Part of a small language model's weights.
Architecture: RMSNorm before each block, rotary positions.
Each number is 50 + 10 x the weight over its row's rms, rounded and kept within 0 to 99. Layers, rows and columns count from 0. The size before them is the row's rms in percent of the matrix's.

# down: layer 4 MLP down (transposed), 384x160, rms 0.164, rows 364-383, columns 40-79
# gate: layer 4 MLP gate, 384x160, rms 0.285, rows 365-383, columns 40-79
# up: layer 4 MLP up, 384x160, rms 0.268, rows 365-383, columns 40-79
down364 098:47 37 38 35 40 52 48 50 61 44 69 49 73 48 43 57 41 56 61 43 58 42 57 51 52 58 49 53 45 66 42 45 53 49 63 65 65 66 48 55
gate365 102:42 76 53 61 40 42 50 51 46 52 53 43 44 48 45 68 61 52 48 61 45 60 41 55 52 61 50 45 54 37 66 42 50 44 39 49 59 42 31 43
up365 107:49 53 55 45 46 41 65 54 45 59 56 46 54 48 59 53 55 59 46 49 49 53 60 49 62 35 55 65 64 65 38 68 38 58 32 44 49 47 38 64
down365 101:41 44 51 68 63 39 50 62 61 57 55 49 54 69 61 41 40 49 36 53 48 59 42 53 38 44 39 45 37 45 45 53 46 44 60 24 39 49 60 40
gate366 091:52 56 60 43 43 56 60 56 30 56 41 34 40 49 63 51 57 54 41 58 34 50 57 46 33 56 53 53 37 43 71 55 46 48 81 63 62 52 53 41
up366 092:52 53 59 56 57 49 63 51 49 65 45 26 55 39 51 50 38 69 46 68 66 42 45 56 58 44 50 59 48 52 48 57 60 75 40 48 47 28 43 60
down366 096:42 46 54 50 52 77 59 49 54 55 31 42 39 54 36 51 42 62 56 43 35 48 59 59 62 39 40 56 45 56 42 46 64 57 60 44 60 51 49 49
gate367 098:40 36 53 35 61 49 37 41 47 64 29 37 44 43 43 47 73 21 47 54 43 48 67 46 54 43 37 58 46 40 52 29 42 45 53 33 58 55 51 50
up367 096:39 56 50 44 49 52 59 59 50 30 46 39 44 49 60 55 40 41 58 34 42 48 40 46 47 46 59 59 51 64 47 61 68 37 51 59 74 50 46 47
down367 101:49 54 59 34 54 37 30 50 56 70 49 59 64 46 57 63 49 49 39 57 55 32 45 51 49 60 61 41 58 59 51 49 40 37 47 62 53 61 30 56
gate368 102:29 55 39 60 44 49 51 46 56 66 53 54 53 31 43 56 53 40 64 57 43 46 59 66 69 61 47 55 56 47 67 50 46 49 28 61 48 43 52 66
up368 106:58 54 53 55 50 62 34 57 51 42 57 55 39 60 48 49 41 56 48 51 31 37 16 56 69 47 48 61 50 63 47 52 39 64 54 53 39 49 53 34
down368 104:53 50 54 48 55 56 63 48 48 31 50 48 38 59 47 36 69 56 59 67 43 54 64 46 54 49 70 45 64 33 63 32 38 51 73 58 49 44 45 44
gate369 097:54 60 50 30 56 36 28 59 60 32 42 34 45 45 32 38 69 52 55 58 52 53 69 53 49 45 60 49 53 58 62 55 46 39 51 26 52 52 38 58
up369 092:56 49 38 60 29 50 35 47 45 45 46 45 60 51 48 59 60 46 32 46 51 64 39 54 47 59 57 55 41 44 51 64 36 47 47 43 49 52 49 43
down369 095:45 40 52 48 49 51 54 48 48 57 57 39 44 50 35 32 52 35 57 56 64 51 48 57 21 47 50 40 64 55 55 64 49 31 63 58 44 36 50 46
gate370 096:40 57 55 45 36 45 77 54 59 35 55 47 49 50 48 62 63 48 56 66 53 43 55 36 54 25 38 47 35 58 51 47 35 41 65 53 49 45 40 37
up370 090:71 29 57 61 53 37 52 66 54 44 36 44 57 67 51 55 50 72 54 43 41 58 61 51 56 38 55 56 42 36 46 30 33 25 48 57 47 64 51 41
down370 093:51 47 30 45 54 49 58 34 51 67 56 54 69 51 47 50 45 41 25 49 52 39 45 48 43 44 67 35 64 69 68 44 41 59 53 41 54 62 50 32
gate371 098:66 46 60 62 32 43 68 48 45 37 59 41 59 45 50 41 66 54 45 55 51 47 55 47 41 59 59 47 48 24 53 54 47 59 67 51 68 34 60 65
up371 105:61 37 41 36 49 52 55 38 39 42 57 52 38 60 44 50 53 57 64 69 51 39 40 53 57 44 46 39 40 62 67 42 42 76 43 52 57 52 37 52
down371 106:63 50 51 34 55 47 47 53 39 59 31 43 44 53 41 57 60 46 68 43 41 40 55 50 48 35 63 55 72 48 37 72 45 48 52 58 39 61 30 49
gate372 095:50 48 45 53 41 54 49 75 41 44 35 39 70 69 27 50 67 54 43 48 54 53 72 25 48 50 64 49 69 57 64 39 37 67 62 66 58 53 54 54
up372 095:57 41 41 53 43 41 46 57 58 28 28 46 39 68 68 38 66 44 57 41 57 66 73 76 47 50 33 40 45 48 60 34 55 49 46 52 54 35 47 25
down372 097:49 67 49 56 50 36 33 42 40 56 67 53 33 42 32 57 61 28 60 45 43 46 54 38 29 53 76 56 57 43 62 55 42 53 47 59 70 49 51 36
gate373 100:52 67 42 53 42 47 57 49 38 34 55 38 52 48 51 60 52 66 36 34 43 61 39 46 42 57 46 49 39 53 42 46 51 49 45 58 57 42 52 52
up373 093:39 40 59 38 50 56 56 41 56 66 61 56 41 45 54 63 46 69 50 65 50 59 22 31 44 55 53 51 63 68 64 59 47 42 38 37 61 69 50 68
down373 096:50 56 75 38 36 43 47 52 57 45 50 47 31 47 49 62 69 45 55 48 41 51 57 64 49 49 49 42 48 46 54 47 65 36 33 50 47 48 69 57
gate374 108:61 39 49 49 52 44 45 35 45 53 55 45 55 49 46 45 47 51 51 55 66 45 60 24 51 46 61 59 54 38 52 67 42 67 61 67 42 46 43 50
up374 106:68 47 38 50 78 68 51 50 41 41 32 34 49 49 40 65 59 57 58 59 56 43 46 46 60 59 66 28 67 67 34 54 57 56 62 57 65 48 53 33
down374 101:40 49 42 50 42 49 54 54 49 60 44 24 64 38 60 35 55 35 38 72 44 44 41 53 52 55 63 38 49 63 50 51 63 37 49 59 58 60 46 58
gate375 108:42 49 73 61 38 36 51 40 58 53 48 59 69 38 49 59 45 45 48 47 67 46 55 70 54 48 68 45 67 47 52 47 24 45 48 63 50 48 45 68
up375 109:39 26 62 63 41 45 59 43 47 43 30 56 57 62 36 49 43 50 50 50 50 60 46 60 43 40 56 54 37 41 51 46 45 63 57 44 56 46 48 50
down375 095:37 42 76 73 56 28 52 53 51 58 59 53 70 53 60 36 53 49 41 57 53 55 48 42 46 51 73 62 23 44 47 49 37 43 34 48 47 35 48 54
gate376 104:27 56 61 49 48 62 52 48 57 54 62 42 43 38 45 53 44 54 43 39 47 43 63 34 40 47 43 49 63 63 39 52 31 62 55 36 52 45 49 61
up376 104:65 60 73 54 60 52 49 56 48 44 54 52 49 65 58 60 54 47 47 62 41 39 40 34 54 51 24 32 38 49 60 43 55 56 42 42 41 38 60 60
down376 104:48 42 62 45 43 46 47 57 58 46 68 64 42 33 54 66 61 44 57 44 50 59 26 42 52 44 33 44 60 28 51 51 39 66 47 53 39 44 64 52
gate377 103:55 47 48 42 53 32 60 49 43 38 38 44 53 36 42 57 60 39 51 35 45 46 55 39 40 47 55 41 67 41 61 55 50 58 31 56 46 61 51 49
up377 110:43 52 62 64 57 68 48 43 58 53 47 46 52 32 50 50 52 63 50 28 52 59 39 74 40 59 53 56 39 40 52 50 48 58 45 28 63 70 49 45
down377 101:55 40 52 42 50 55 53 44 52 58 53 45 69 53 36 51 52 55 40 54 65 42 52 45 58 35 66 48 63 79 57 39 53 39 49 52 51 75 62 49
gate378 097:57 56 44 45 46 46 70 56 73 61 55 36 49 52 46 34 44 29 29 60 66 50 24 64 63 52 40 50 66 52 63 56 60 56 40 31 49 43 63 44
up378 094:58 40 47 47 43 45 33 46 63 56 62 45 50 25 44 46 35 53 42 30 54 51 56 55 52 58 50 37 39 33 63 48 59 50 53 69 52 44 61 38
down378 097:42 53 52 65 48 44 54 46 49 35 47 65 40 55 69 53 41 37 48 38 49 56 39 70 54 49 59 60 50 48 48 56 46 50 56 35 59 63 76 52
gate379 100:62 39 65 58 39 50 32 54 63 50 42 52 62 51 27 36 45 56 49 52 39 58 49 47 53 42 55 57 61 50 31 43 64 54 67 40 41 43 56 60
up379 101:30 56 54 57 54 54 41 28 55 49 22 48 56 53 61 52 56 43 45 65 49 37 39 54 53 54 52 52 19 48 52 49 38 57 56 44 46 57 46 61
down379 101:68 37 60 63 58 25 50 39 40 43 41 58 54 51 39 50 38 44 42 50 37 42 63 66 54 45 39 36 31 36 44 54 59 33 63 59 41 37 31 60
gate380 105:34 35 47 38 64 37 46 52 50 51 69 57 58 51 41 55 42 65 54 49 59 40 60 63 52 68 35 39 54 47 53 59 37 49 28 36 63 39 38 36
up380 103:50 70 51 53 59 58 48 30 44 37 48 64 46 46 49 54 47 40 63 49 31 42 48 30 46 56 44 30 59 51 44 53 49 46 49 49 56 61 51 45
down380 096:36 77 41 53 43 35 41 48 67 45 56 58 55 34 67 54 47 48 45 55 36 71 37 44 62 44 65 54 19 55 46 54 56 34 48 43 60 59 48 50
gate381 101:33 70 45 45 51 41 45 44 57 27 63 47 58 22 69 56 58 52 66 53 63 50 38 54 56 61 55 44 53 62 57 49 51 46 60 32 70 46 62 60
up381 102:43 45 58 42 28 46 66 56 48 57 49 56 49 57 45 31 33 64 41 53 83 57 64 47 41 35 38 57 62 59 61 50 51 31 60 73 38 46 37 69
down381 098:68 48 49 50 46 51 63 55 50 77 47 46 34 40 56 43 38 39 56 43 62 51 51 47 64 55 41 59 45 53 51 54 52 53 41 66 56 51 44 42
gate382 095:61 36 70 35 51 49 57 39 53 38 50 38 53 49 48 45 46 57 39 47 46 63 46 43 51 52 43 60 57 50 48 29 44 63 53 54 69 72 60 45
up382 095:34 64 38 38 61 65 55 48 63 52 46 68 47 49 63 60 44 31 41 46 60 66 44 64 47 45 50 55 60 30 56 46 51 51 46 47 50 57 58 64
down382 096:52 46 63 44 50 35 47 54 51 52 61 42 58 50 62 30 54 60 59 43 52 34 54 56 65 60 55 48 26 66 37 43 60 41 52 58 49 34 36 50
gate383 107:51 56 43 34 45 70 51 42 42 44 46 55 55 51 52 38 56 43 44 75 49 53 55 52 57 33 36 53 43 77 42 53 46 41 52 70 54 42 56 65
up383 110:54 58 43 36 68 35 61 51 55 39 63 45 39 60 48 53 59 53 42 40 46 46 49 44 67 53 35 49 49 27 43 42 50 49 58 45 37 50 48 46
down383 107:40 48 51 69 33 42 37 52 46 47 62 48 64 34 53 59 65 57 52 40 48 46 46 50 46 50 38 45 47 34 55 55 65 44 63 53 41 48 48 64